{"num_key_value_heads": 3, "norm_place": "pre", "norm_eps": 1e-05, "rope_theta": 10000.0, "parallel_block": true, "extras": ["capped logits"], "optimizer": "soap_variant", "lr_mult_up": 1.07, "warmup_steps": 200, "batch_tokens": 65536, "max_steps": 3180, "dataset": "wikipedia_en"}
Each number is 500 + 50 x the weight over the matrix's rms, rounded and kept within 0 to 999. Layers, rows and columns count from 0. Numbers have three digits each.

# up: layer 2 MLP up, 576x192, rms 0.122, rows 354-482, columns 48-95
# down: layer 2 MLP down (transposed), 576x192, rms 0.104, rows 354-481, columns 48-95
up354:416467429494486454444484480401530511410505499513489536543482502570418531418498428498548545443448561443600470521568494524426549440457498529400425
down354:443569502531470555451506392449563419578472542524535521526471431541489473540512458480525531486559492604420408496495506413423456533475496519459435
up355:468437539574393507492506505529561518530483477404583588432542517558536485510578506483492573479547535299601522600492506523551550518429452512428574
down355:492627532521420433510485452500540468467531525562485449504414563474528512650516518499370554505444602456492491426471470568552558520496505584513528
up356:556552499468385511482490529504489514499550506435507565486491534459614509542602507572407597507506556510486485469497524428458452540439499482489487
down356:456436476445489458553436464432525522482503579544513487516554499537564480452565558468477491580471573501510482444478609505534456543491525544504548
up357:561521541561553542405441508453515485556561561544483566474452543486502546510479557468496585548462585518498564469504499492532514501372418447544561
down357:493489542397441433580482585566357494470542467412537493621532460534541461506525450544465466483513444481508410470536488428415465448474511458532469
up358:609512443508532385454544633482488535444495555403432524478483466618518526473502459477540512499412489432509502471463427389430445559458564530501507
down358:466523545522450511503572493515528537560509385484384480549421500471536448553527543489479435451461524493560537554556542479576533458456456504501573
up359:542506439430546519493388524571590450492420493492482552547490522456479452367420501430553450434515475513498545517537582523516455424509500505492478
down359:481500500473565475515520579538502544568476472479503430579503581484515458508634561497458529446457476491487550466532529533461446516443478464545488
up360:513481589442365559524527572496518524563527578435478473434442444512523607656493538496450517553517461481438488532627541479521440461476475486463615
down360:409450439550646417476510443543485458522489482506533518437511460497518451408397567476514544450527467504533521553399520535500507491461465522478450
up361:472473540528510465456440525543547523482452498484472441544547430488492515479529523436404480491495597485469495497508539505537445372462471547526500
down361:459438547525565460545489479556506447528463453478551503633486489469492571508539539504430480461599542514499520493523488592494487411427573498483515
up362:562511528536438529524505480452529559486453541401570549493515462469454565498459467569433502439459459467540493492517453521516491425466553532533432
down362:510546566474627447523526563508464528553447455588461521390551509530607513515480495473562492490481571621487498508565589442496562527612522483467466
up363:482411564454571499441414454504529519464526604518470460571543447564538575397408418454418428595513511604529644449471503426500484561504583590531472
down363:467576564480550481555490530513467517586502441471452494472511593492415518527652463522522522546438468459500494362467487546485474511490486463543468
up364:488471425427521480441537523528527480485521536442495532530442544464506556597404474458543405546535481482516544467534537532582448587538519540472526
down364:447505466495528505422472432447553490471475514478549420487560487485509472547475456457524509402529481351591459491540501559578423567506491385464521
up365:541547446537589509517436462563557507477481540569514529593535551505481501562465513444487527507525479467516585408594448465483445512482459468457402
down365:448581508463509492411426512545466504493562352487464501488542476469421515532420465369552387523558504453491566521510547450488481484535491453454423
up366:529438501520380409552524500554462516482427494524494477503553489459371530569359535548461580495528471457514431529546568487568476502449533443509552
down366:417508530382490472497623467547571523482509430485491515409512500413421385485537535596490506354430536431555437417461469551577517419566438502489421
up367:456517487482474528398438485479477473480470452575490500517466488519503560447528550346493551580492509490488483520450604593573487560510501559494433
down367:501468464565379473542432502482452431524459489538513484547514579507423443546494508565440531521563495467484481512634459472406555412509507481605525
up368:474519449481580441437571537433537512467510481468441447547491426586460566481429492468502444508502476479435548501517426478512572504563501550504530
down368:382486509455500436487536487511543451609487461596416441555483466570459449572491395506498437469506526443368566443544520406471550476487547508431565
up369:506470512563536455583538453451517630510535428508555479457488463505518515504538544529505566533555512490444423506504488490569620467475526492548564
down369:496468480511582635535566500497520419567484638572526593559488450587495478490366531552540505488451482548440441454507502530475489507439473521519558
up370:486474575534503453497528476478549543561521409513523416552491467453540460513422575521509451433466517471520485417486523560519499389431529575539450
down370:450440467514376510460523606544523504430482403558590479450544375502476476585482494523532401473482485570511574473542561524521562590421455483502440
up371:538472510497495498477519543481514572501544517539434520595469463490567527450551544472539589518406564484524523534509485438505558522470533459552526
down371:638478558430411545609495546484565508475479566490443593541478437494542505382537489459508511436540453479576559509474503564531538427520525563499565
up372:550592507529426488431552538419467466419514525561521613451443568505468508518369529532406434598509510458509486648549507515427539520577510509512537
down372:487507540476535467549533406436518577503431491493482402535518485463474471476499509475498561452460479515486490392380524521528522537431579483464377
up373:550547591409553475538541621546474421396510520487405491525486538513515459469658512406356504543518493511434479495509551517440466620545593500511484
down373:476443535528473461466471657478459568460486524451592507436433499442542385566638420537477535427566424449425430536537414579472497514512560412496532
up374:483530485422491549502491494500463485391571513497522560531528534531515540482449492499455520411556519542595532475487501543598431537534440525489444
down374:468537423451604484493507476520528455513572518561455521578480573451538499447531567518484482477522438498476478499535542486425492601526505391620447
up375:527487480555590408487540459468455593540498584491472470598406476556433509489483541499517490547509488555448535429550481512450559461454519514565440
down375:493455495512469520522508544503589532507555489503536403436546460475501588418511460482520525585442539465496495447489544447497473444494501493565468
up376:371466443479515565532436451426447515526464543433560558591530518641540541507524482482513388504613490570499481492452454575477549505395549472488551
down376:489484470486514481459545531450482537503461533502569479481550582450540497576502514518447527426430467531499548581524560401412475423473395501481436
up377:358511454465583518520489531512484442472510498522439517458526403507531485421596473438532528505545511541628585514502566517453496537517512526450424
down377:477540462476535446417511475496503444494555492527478515511542481480513541572617510557445436445600508548419579440428542520518586597415545457574458
up378:505484439440490476376477641473474544541392548508530431507465474487583507478515536529459525418523504421514481477458488543483449422489566434599467
down378:489495533616516525596522501557493446475515478556468572507484575477498474555473558447547430549458439578569478529513509539517507479534562534468554
up379:605452532510361398573512564523547415514563453538509596470549522519475485421514457454461450442404471517508470555497626514603490630556514452498432
down379:517492431527554526411480475481517479486354444486511538547472568495512471482552538480468453571531448493460397477545397503380438355451485539495514
up380:510455389555464429532603516493403502420585459477468416506479437457512585503430582460530519517526476521467471596537550465476534611556557522486556
down380:540584349547415419596590618429429560469445538501457558601561426481551523519368438501538525482541439421501570541466615525410470592533495474452512
up381:427524532497481538502533484489520445503520480523467420444492547406426479489518492446483536438499603531529467448451419693519560538571501572508429
down381:475481543532448472398484510453491563529641452547513460419481535438518438519537479519522494357539483491667546539416570534485535486488594527553407
up382:608541559466495452448615388505488554489552569482430557537524449482464581413451478541518544480559463493540472533549480443468575531563532511446434
down382:476559417475535513437560532484450434545440573481479447434501512410488538499500513549452547425503581491496548551519366479450525581474484496586486
up383:453460577483428398508428530533455484504477578464569609588566488407477487493459518528512465423536572465541546518496397437537491458492496496466409
down383:513445478536548529520465506557506558549512491529522545489484472521502415544580537563515492499455478570415497591437490440489533520454442468521550
up384:600484488476368549465407503514497495522495446432522526550505542429449541452555431423515497478452532554461475517429489522562523467509460560525439
down384:363508510456580498459464450454406508505483522596462471471530457524554462464471537517448527450453535511482465488503469495496551567528490407492538
up385:435494513453469465523498511423423530526471542561553600542471477528496515477582470484524501502571532427554526521460491614468572441537443495490529
down385:440503507446425551575543503432461502540483504577451577486497487495402541395487432429532420477533509520479429444540456431446470529507480522504640
up386:487421464559465494538552443510465471499466487509518440499487506511504506460510534520583483595419532517496468536469540479489593566470435441547601
down386:377530446460509570534492497450513470533523405504597526561389512527508468583436498491547439494535530580361473459566483559518604470464425399411484
up387:515495480501500531464536452500424430493507429517525502524502505453411554492505479455467488489433438531531535490565452408505554537567596544424529
down387:522524518451503454410472475507567575478486509501490416484467441402546510409547582405472533450511465441429501509459482568484482494452438430508552
up388:516550556503443492545430427506489431546485498562531556530457549555482471554512553450509517533668497465535500500502447465543533519524474435500562
down388:542484491449538533544469479433577497492441523504520503497576559506501447548437569641520456493538477545461561534484492418495477502491603590453443
up389:442605508495569435427432479463519488500469604548488543476517512546584458435436518491539503454507517479491495519531532600514553441527529407491547
down389:542373559551505413560439573476458454468486465452448417507443486548517466463499492519472617502430549506523627414531486446489466526504475552486597
up390:514440531500399497579483479512448588517447451519409447447500484459494430507596556558524505484531539473498485523484447632525521556480454597446447
down390:478450491429413552481412507474468501446550495519541471453505632451538455426457477555440513598514552528571471409527461563442520558426547566473543
up391:450584443504488502491591596383558580551497575488445476514422467511487586385521560516519462528576501543511484558497519505575536529477505508482460
down391:483482440495472436649485602517526503586419549509434438448460527479496462442483575511500516495478518516484437553452476559502491547433547501514560
up392:475467506430497531453450525466562481501553500489514592438527507513487454469586548411529518490487580524585488482508405545496523442427476447487474
down392:499544483545473357513529471471522471457566496504525597533417549404451508592350453534478485385446484545473518549503504473512482483496505538468545
up393:581472490468490558514492485503496495569527435442508446451522377566537489481469538528482475493495470610556541553609460537505597493538500466467442
down393:438505497571460485549610469481391474407477544515505501574486590446431526433602486477479535497523530509476480461533570548405418527469493553511578
up394:469483565511514549516476503523565499545581520486451569547513430493515462459517486474439367600343522519539536469536516569466512447471529424437543
down394:518513464468445449517506584583549532561566491418558452430509566519438480485558549486493519562548500515523537619494463448474495463574556544500446
up395:438516499477515468541479475422480450481403507542539534567470448475497524485544489415549516570585451514605522408464523522456579422450511449491553
down395:384539480483516422495433532527578568514470508498612553498437460590394461471491526483555595490481441477558479524481442431433462395520513469521556
up396:505472507430555493430478453578514445565486476531531567587499469432481569504412492420517514471473534430512533548495529451529454486531491524633504
down396:460436476559500501485428488491444563580525442567530538563466454444567475555410473504539450486396523527512451497451522500487489556483593452438448
up397:607535506550497368491568521399451444481495563530473406540489449469547449448432504509512483516467432504562452530463529472566591498429484512439523
down397:442448494439543491497481551472494505513445477490453534513508509482501476544565482513497510504496569473445550526468523490431466516547493439581489
up398:609480490419411552486477498501470444512568494487481559554435489538565498516542545390519493517506454471495558594482462482601611591448521427443468
down398:437520546501493430533524499433627442520409500493444484414599423456461501454537471547391504533454484429468543450459563533647457427496505461452573
up399:492475595459396465505491462485532448442471505530473651478546491486483507556427450449466508480526495466477508515501541597400418474502446468437494
down399:525448528463573460437464439466569549415437438456479491453440476497572534478478486466502498461533503561508531499528426532512467392522478400440495
up400:485534637498473516560503383459521472495554454534430548545538442598473454527466448507510439445526466430537545467583494533485546467530491404474480
down400:524491591474513537531555464539430523495477454575557441567468555551469529496504522497425528461515484478526433518437559519490472560406429504582484
up401:485538502476499474572502421503530515437484487545442436425452510543499492441438467446375517531544567514475496529460603509569525482443511543470520
down401:489518569497499467544460521484512459428409533521553516409497476441421386497546488439443475408516410467527476468567419437451559450493534494513443
up402:495576370507443464477542522592464527692436506493547498539416475500484441446341558454521401514512434484533465446479463540449464602533529542468444
down402:501629450491539447555454576529531489610482586465498440408532461550533405495528480530508533523541549526489470490508517490606487486489528450612512
up403:544468501512561448529462534504571550535459541523497486459527515432523511421401476474522432494466599458435580548533460466496542536509562571511550
down403:490552506481561463479520504573570532471466539560437530629510416548516510400389542439459567473479439510541558610397422573469504510523542602519458
up404:453525568474523494497485470501532546486469486481565521533529475414477538493498477473407502500501546508518403510515621476487475505565455541523426
down404:525581422401464498429549424577441501489540494535544468469515497612489513535518519413524494468530577510487430441479464584532553449456556434431518
up405:586514487518523527476433600510513528515533492481516480438509454537486433487456518539457518567531549559510493456463469439515549577497442408512603
down405:436460538469489480496549454478508429433536543455497469490533465516482534448507417521527545546488530451452520454441523479401437445485431497507357
up406:483441463517540475401415503495516556515502513515496536520408447540465481408473554533449474487442566473531481474551520547555475471496481485498506
down406:558421469442534494452514381550497484484501436558529569550416429502469532525523442539479513493438544453509512483485529490512501526508444473424493
up407:395505571474478478453520436534461490501542456583482531525566473485456503496496587473469509542555521458492466478430462551520496585535474556472475
down407:406520554492504531440505537464484488447373523487468458459536546477590525483544500496456462470461492483488523546536483476513558428510471543497473
up408:460468400549479522593503464452551486447533508534534463427463416539553447541373361496448489500508455434480472566511444609510493479506535554463476
down408:479485484483585420541533515533507555505535524578404586462490495442433490487467559556486496485479524531451497463531554281513478611456487492460474
up409:480445526489498481512520541439479490492469481494549524521582421522476533534526520580498412456418471424573497520347489490595477484483548458491524
down409:554565482405545473491535515523438443493519576608440517523501500575474517502505452468486480548558458326418590514433464488535500396452554441571512
up410:521460481455519452546554475509429468546552497503493473564479514562426483470441421424697505495596477481559463460552551429478488585495435515412558
down410:453433540507506538374476540552502505634481554450411572500518493496426340459531477552553473479477486537458492454630460479437404525370503462519494
up411:548524526519501496470528510477463457514566513513462476456550494568476525455511494469426506444501517529427464414439536515510595457521510498513530
down411:491509483511460548474463531490499477422433559496546575421440495512543511418445524489530538475473558414518496482472538489579527521499445551532450
up412:518548534444451474495370512504476321511469447494490478480466533545499531465595515485463571480478475560513464471559492544391531470553541426444454
down412:508568446479452458485441494506459422506465446443514471492479508434549434552503471524502490515511530595573435558408514469399417509498446418513513
up413:520555506546532497531556516509552496571584539563500461563472490547477462491458438510513497535564530609506490521532535473476550570486516549451560
down413:518573509488422443460528463536478469461454473490440537456471406556505516508429453517441592484456567437418575521435493604513595500477458550471455
up414:543461401459436485452416538595403498508519526524412522457384463471534438562539542551557526545482488463482533471521420464529568588484473593624550
down414:484453368493427518491493411512524507357640487515431531454553552497404481504494506400444506471597449554466480633545441551536450479449475575460456
up415:486499504380507451492502450547519508460496470445507478537559433424587616569576444481542449516510443525484433518552359515538484520494468524486469
down415:437510511531544436508460630429525500515493524560426507480468539473541464450419479568523473425496514538518512496545424520505521569530507444484492
up416:396497463447451561551536498497486467470478472536485401492441466491444567589499507441537490463489438483532454564481597581502504538512476536589505
down416:525472537488435515572496485550572473523518512502577490520669471488527552551479498508503507515570459526513492484448473569500505514524487531562391
up417:451475471459485532550444554506450598438549558405444428525578544501511556520570490485538520497586452495478425546523456492465528395502508486564522
down417:557446545576562462508536516483550350438465523482492445521516517468477568483551519416554499500532502559480539465488483507496543527465492424607500
up418:499475477580458483433469518486524432504507444413505532544531425514483492454458457462467470528544497490504559490426538582419456500446540539437476
down418:502578574473526528531497476506442438478551519532525479469488534492590465452547442539462560437436517518585468436493513491455478516417557421566397
up419:449433433426534497496471537459515474396625520616514450445557481504505462496513535518548540374477512560434485555413603565425532573553523584428462
down419:539518597579476527487449528568482500541478490461451478564471455527526615441492457471477491565533515509498461476570505435485516481438520535493502
up420:531628539520423499388481527434477534496421556546482406478480519565477507503399506614502558556624480420469578405427506525482589439513492493509487
down420:469401449435532468553541471521596518588494557450587519475484503423459560527432575493481465497548490509528395459503521496382466526560451423478488
up421:524466512470494492454481492485450524528500531524422491481389489471447450511509574481526448596524533469463518436479605439524537495520457516576488
down421:477523551414546516507486508513508469521436471439463486520548556431467453452533462545575499416440554501474477528424443604426441488495518511487533
up422:517490479499443502483517472428438488484500466478512464475562492456555547468497435505435557576531447528457519491450550496594508531472538517464479
down422:460565492529530510445500410494519464491474560590504383504571658488551517530393539535517506518526567487477503524475551380493547507499499482472558
up423:531544500548542468365544433517511494537460474522501481472489382543578448508437592554550392602560415480508469547551557437536500565444424494472500
down423:505509458504468529547530553449428502520482479544601632527483503560522423514446471577557537411518445479537488514481553480469381506416481468489469
up424:531509447542554510534472451477507538560512490381512464437373461467531496448418496410473545544555518490422529545529467545498600606454562526442541
down424:551488472488528502547461453531468516418418433573430410531461542439589472531529519463448465516523484572508512468577434569480510531572475518536509
up425:560377547498508566454451435517580499509425442487512437489480442473531502435461443540451467481508612483460576489489477531570505439557517468491517
down425:498538509478515521395435553479454529565491499498535503573478557534547412492531514459567487487505518485541387476516441558492505523479474399552541
up426:463545414468418536517536493414482415533482444535533532473512389540582510546557477508509455432489501478446500502456551458498445537529456532452526
down426:476509524511451527510473475577542404424500449514526512515504443496517472415424489490481562436453438489451493454606480490554412366518427427533525
up427:477460506527428536594498517495499447555471410514540537548432449493588600479540519454505497473419487489466521528531519530455456554365587470442522
down427:547500437504548536503494546426520531580556466531525552523566577537626467430602542533518475534526490480545524503436423469513582471501462603415527
up428:471563504455392482503465551404556608460468497603523491434491457453453470468641514497495538440542496501489437446472588496490509482505590571445506
down428:540518391439438429476472581430470442578417542454457513487476472424540443497527554429473503431529554500477538435525507446523469392427546503423555
up429:502482487568471459531491530522474484404457405540458471488535402461599443476480456454426505426463491549606521604586582586502516476477486598502411
down429:586419519412497521478536503520541437501509536465552541542511564492483580553496452525549566474578434469435483499452476390446457538558507424534444
up430:509450444571536568538541464432578564513552481562509547600495548470560481550508625485496541491486453507496557469507517494495550418519544454566551
down430:439465487485435458499496539526474525449530549583554458550519595477567477443478548517518465520464404598585547574526469450537471427538404587522519
up431:593538475543507535514495510551631502540499475532537532519641510437536473489451551464435437429483441495469488478492550449510436556564473440606506
down431:406456510521521516364506503435501465566537504472404494401551508440512494503570496572490404540503582542440459567508466575515542502457576373457523
up432:399450543439475425522514447511496453520524564472508498489466480420512494472377477417604506553547436472534441576445600473521443535560536562554500
down432:474438544548498571599493461433501466457500519512484468434447501450594557499577417585479479507477517482573472561486505531495508422432450461571534
up433:461525522454563475546562375532523465501549530465423573451541442483492479549484483500611537493448502521548496437513442551497498545519518508505463
down433:495505504517459505510502438492475469556579488443498504508469538487547434508450526566479406524439469425460485606544500613502594556444561486522481
up434:487480511467477509579545466493532507492434423585502448479482518487482439433422455560463510528582465480516463563487555571457425480548426554472455
down434:502562440626514457549396521411412381482520520437469503486453488481403412468519468480486459460549512485584500565525494542490572487502519498495501
up435:480479461480506458477514554595513546512511494402393483558410530518571477441524449456574507447513516548499494550460541424497488462567521521502441
down435:424575438525520460486448376523439523557515416451481470548510453543478425597402610535471528376523494523574552478450503515494460529430464523479461
up436:531500541615561544557449541485627544523491505504411574417542464498458498532525477457562524373456534489434539487498599405580494479491511495452505
down436:493556495516528474537495506547477511499480465461523448599456532516515511511520459451517512613441509508532481583546465480467436530508475525404358
up437:593505484532439487416512488421522474503545448472500446435483498383594572486471475476546531514454462514546480523479568566453541527514494520415601
down437:386487474560499461494486542480489479541469535535459523480535513386523425427551523497513523459490564571557527457427544436485423503394458428510450
up438:484526456460548450557461466485548520516523528525444516457503540483497569496506569574435485457484562530487493477424461460517492407617452461456506
down438:507538483438457537598576405570572489584406440478611381480540473538481451431462549466511422581505563476527476424513532524510508494506506511461521
up439:479583436559519506516557466603546527523437438584544535615548542484354484501415483479575503501482466564455512514605535425521458670453444492438576
down439:532487404463495466463525512505519517475464444558553486574519481455513497528453518506569583542597494525463532591469346557535515492473302498536498
up440:446555577498478548500568575490581466515477494498522535547549482539504584528562446479508454557530532513442452528432529542505489533458512439445497
down440:538468436467519444521458497457509534486467528483521479478536487505482485495517535436436517511472543390511488538541432491515467467544495481466507
up441:498464530517455401457516491571497523476569459528477429563462476484587508471468480468480402550520545535578573486473583583437418520516501516439534
down441:606445403454464499428458440487462525497526536476432473476478460470479519440502556483433449460505426531507526550529517522500534553437548530450476
up442:509495473473420418565467481458447454482567452501474614528503512490517554451558545528361532594372624435480454561437567447507466518560489454610529
down442:528486482484468499525478458504482448543428452470531495451516410527494519550583478486621435443661470499522543514545445461536439532469535498480495
up443:531483434436545578410450509409504443482572419537543528554528389573568517520431413511450436484525473495576418474548356477437528424536436466458532
down443:477561481482510537448536536535500474531481534510475411450445513424518501535596610524482507492515442448499500527468562507487500533446473474552476
up444:527505549582502469502510523543606582497466565428569489351463445591506550534442502544438451488544436545524435471555525510516480518386493513467519
down444:438522560476469530407496583512570483559440540523483532420486478577608588509491475448466506485586500531536453441534468556564530535519415454458558
up445:457369452463461472514551427501580531544580500520455559525508562571485504508563478526442482492552496536523461446552589445538532590516476512493443
down445:507480548538498445533522438445541537579448512486433538579529527572505567451501511575529440446562366617458528429416490499569490551350590499486499
up446:487547455443524463539547541494589518461403527471505570481553482605500497511499545497514470430492470483466443602461544504478437401497561442581498
down446:542520570570537555557571484481519495496546617571464533519497524543414475523438471507524390444506445580483530497445483513498497508545597451388393
up447:527510422484506553500423476516435377495548493570484569495534419551508568569516446389452477536481516558500512579547588439532563562513536549499560
down447:475514503545559488493500471513511535407468537422592470389466607557479461547506468529509544378438536529484485443461374486446466412507472480479475
up448:459520490498502511491486444492413461512502593576438505489497480514434507476498514509465567600534345487510540505531511478474508468474558476518494
down448:571536466479478582523462492560543505519440573457510505460515501460571523467542510483470528662523488510423466466423560527566486482525548408547489
up449:383525489529465524488511448604494451512437508416500539530475409522496566508467476534505455467530482532453530455555485515533435494512540580531531
down449:496437467552466407522497517568464439471473543489490407407407456482549476494535514546483511531483600528466538439512472524493437487508567549493552
up450:442545533503578487596567574536617568497477505510571483561452441608486438491511635491423417553528517475485527486524590535510467508505459409475498
down450:475522458603511521548587438515546482514585542515551395526558488502531511558487471501434539467481499528593534523548427485555436456478490510412467
up451:543465539500483553444370586435538474486481540482472497572440470496431580484563544474526498520396520483569509493539446452505555493469532541462572
down451:473508529528478538468533570515495467531493464530507396459442416474484426441399490511549408556485545502485503513538560431502450479453481540545447
up452:546472537401471457500531518577549547494442586509438478519522498400458549471420413479522492555375428482511458441516506484518491490458488487447541
down452:515521493542439461554409459528451451598553506504437464584467550622494511558493464463512556448492560509474547476384534581508577498583442352625532
up453:406477518538478489586547477526494467493461478422518600485505511599498532418598563391521485479484487454539495545468483465558493594433428546477554
down453:547456418595552534464463536465506492494497470518486477516462573455576479569402499458557506596468496468540364527538448514452452457553494492423521
up454:571512534455499496553454504475491477502460446519497537478551497607469578465447491415416472538511477453489571503494511470509500418449444452457537
down454:512540451556493523405554475503511470533535514427523589460455577491542457495474521517574508447550538462524471555499451544492484588572515525525495
up455:558506575520490592502577569479511544539518648448431481545494517573438474460568496519534520466472523528496503517542551533414497583504535643509553
down455:539485499503540455604522475497500504540578508503528493552532628593518452557439542503467483434530453554555479475510539411482547449494521502547557
up456:543510534499462508539505568576474576490468528451482564514483528464517518527436420528522540478561441471468504561490470524447504479511452484448449
down456:568458458583438545524427499494503511532473426531457462520534517461448497524537500537493481534538476468487573477495539524618560414488549483560498
up457:428435518520499601581522508483465570542463589470537515530531429465476490473358416483576498538551543536477471500499462545535444473553495459394472
down457:464435517488503528491502501429498533562448546493541477542503488493462381462444508499513412531512395470575527511517569505581548467484521467449478
up458:480488472571507543544441571456530509487533482487475545514502474462557555451575511476560483480508591547478479505596452500502532617512486573408535
down458:467573471424519516488560496443542481447567538544450538460443541383385432526557394561525464510479541517570487497446533486488571554544540471551526
up459:425489567442543489428505526580489514497465534537471538469414497454584558562442570505452514513501530404491455489491431462533477533421378433447439
down459:457479532480538516473474547625492536502493510553517475574413523475510519456533600524558399478560514482532449497513448448564551522452473492477483
up460:487511379526598463366491482461526521551485540464405500479537446457555493432477501619573490502457436450563411477596472521563409523432538601507508
down460:554487531499467421442487543433584535486523481413583553478487614429496491431538560474515552470549498501483519449539519510600478442534498503396421
up461:507447489486392480588452434492471377460490402458546582432461400543495570513553412527419435432506476505518411530502436501456463550566531560473420
down461:463544463501585530526552473525546495486510529502485452573538566445532435594549561490513463572467517512386586512530603511535414497479451536491534
up462:482503471513590516498505568502592510537434420513545632461558533567569485371590447511501489456444441551511488505523558573416488547500484518464529
down462:509447562502351460487571446537406442508499529532554473515439535516470415569450555437400439468498528435491502457510450481533516466469524461497550
up463:413528488479427494441509541415492524525561419561486481439469556495485568625540571528494474593536499499550569437378475563465573541385540544520535
down463:480438567587595554538441427560417607512514536467545558598522426531581498413457555538590574484544485439521458610575582521484449459576518463481495
up464:537494453596406486561544506447515534581541521452508541526574565604517578557558470520454545445528488576630534534452498575444519466570556515533527
down464:439523416573442538591457528452520577629556515473487499451590540599529607469544367430541469498573507572604544586474468493451415464479509505570637
up465:446550530393491468467533525494502449509495564405453572463491434409449538507539437513517532476504450458455559508546456388491464482480534507468567
down465:425551416482502511464527402536513529527504576532456668408491503450505443479552510456542553530498476478422465567459534449505594392482439528494479
up466:443577511430429488445384456497485477479493558562489586528602494474601385495484516477515450533543572510479545484444582553507542525559543509436480
down466:512500410579519552529513626491425530555465505460439385480563514513473556452560492528546423397452501483458412612475464488317468543533494428464426
up467:451414482461432442465527605582489557467495499432564530542448497403599529500411493563520437528503381450504510536451489479524506478495515463448524
down467:493570558546485539531436386584441449516485554456459475570518501423382438449430627542471533497487461442507335478524443503511485506456509508499451
up468:534545455549480503457504493563532560520580529564461493508458544560486499489439519500483541435531562477510510497555441467562569502487490442460515
down468:517534493510516550467454470506478504458606527578560473485493544507543525451459527540529512473508512500580455546547502496511556534539474468465495
up469:496464562421508489351529543538485524490519440424576542613545443511427545609567452421528469392497480429475480498469458495478408423447578468456455
down469:545524454599584531572471491472508422540499527531507492420470527433543452434438463547495531505487424560449463518503483455458497526476491517554454
up470:491518516538511505562465614572524499461444476513513520462452523452399497495609500471452442506425556454502509521421398440477477549539498398538491
down470:509552516439513529417476467400602488500588481497434569512538536446490403463482491515537545540538574570558502465527531468519466439474566560515521
up471:379567508542561473526600509475445466518473564552474494464506528552507463336408558462578511525529493500481499444549483540494443467551532533537408
down471:586468636527537496500494494474492534507563458446490496446402574571440500430506389553530455524500468502528518508525397436509515505436510447444410
up472:536485572452461557468519445443541467563458481567512397405446548659563455565509523532528487590482469453462396489409514565557546450425490580475546
down472:497467447464527505463494514470447399437587505502488585404515502438425496492541470489428482483469464421459530464644443503398498416493514564461514
up473:481485594564453464585570511400447488406580468553482493530463504565556472549458549467348462464484489512525456489385472464522434563587463492502422
down473:528450484528486511523549405521440510569417486497490469504501640464498521472573466583492615466574576465501487530392486515461514426559499552438525
up474:539521491437528459559501265441416500566477510531486524470541425448464457487501474545540546554482469515504513500591551449485536570531445461566578
down474:428528488488461506468411421558419521652468516468445464489497567478399480395498491528583535537472496533488388602429492441554494538505385544434534
up475:441440503463604464510529526471463538520510602503468516512491510471538519503551453505431475531403496557488485471506544462450549458449539494600489
down475:485533507451497583519472541454467446516549484462442496500576489425572442598563484588479485497516485597482566570492567544447501399535507524542639
up476:532455452469461520516471450518460483556415492512399473568416443462506478509430449463501536524489434427503537516483562430553560494516457484423456
down476:553539558570486525471568408522469483453534570546537414465477523518506591521546536490492409512437492540487499548507517561450484500435536507556485
up477:477438548521503493496487533504501548570523501537519489503553461556568517486476495515475506522498446483517529450463484559378491500434556473469432
down477:552496515553506496395483392509452474507460472515515570480454561439427518401516482413481492533495493560583502490517549451552446415469473522556492
up478:560461494537515567552499459428480494430510475566507419477422474465480537405491503579497454487505538514653413555543552481479496400439520449489460
down478:497497473455499538493447475444557416522631383517572558500505481552488481456487572449507497526406567477444575428479452446471532479476539441477469
up479:466518421586512575473429522584465581539524453657474494487448449542483379500492620580548459494569517543534473407443501527540481524529473564551532
down479:541467522447463485555589453496413500541513491449530585424507493420499549573508510418480532394438447524526520520478466511616551477563508400489486
up480:526491449458506510495484422444456496491559531541481608556587501509555503604505528539528538486531533473495451496509512564522527469573439534487557
down480:503451487532418444606514363490470572466513463478421483484445461549557577485521654496540468514428457500497504436446464403492467517552489473507565
up481:473494457452469541523453479489541506462511503490474595560486512525517515433603552508557524508409458524515491544596450482524505514546524418466538
down481:420450579557490470618507417575468456551541486529537471446436516399493566476505570445485509456538502494530571573502461473516516460505452421384536
up482:449496455460509544518505512398422493471486589484444503394530509443499489524469466478589496502518459540471466520493535504434557402472481444500412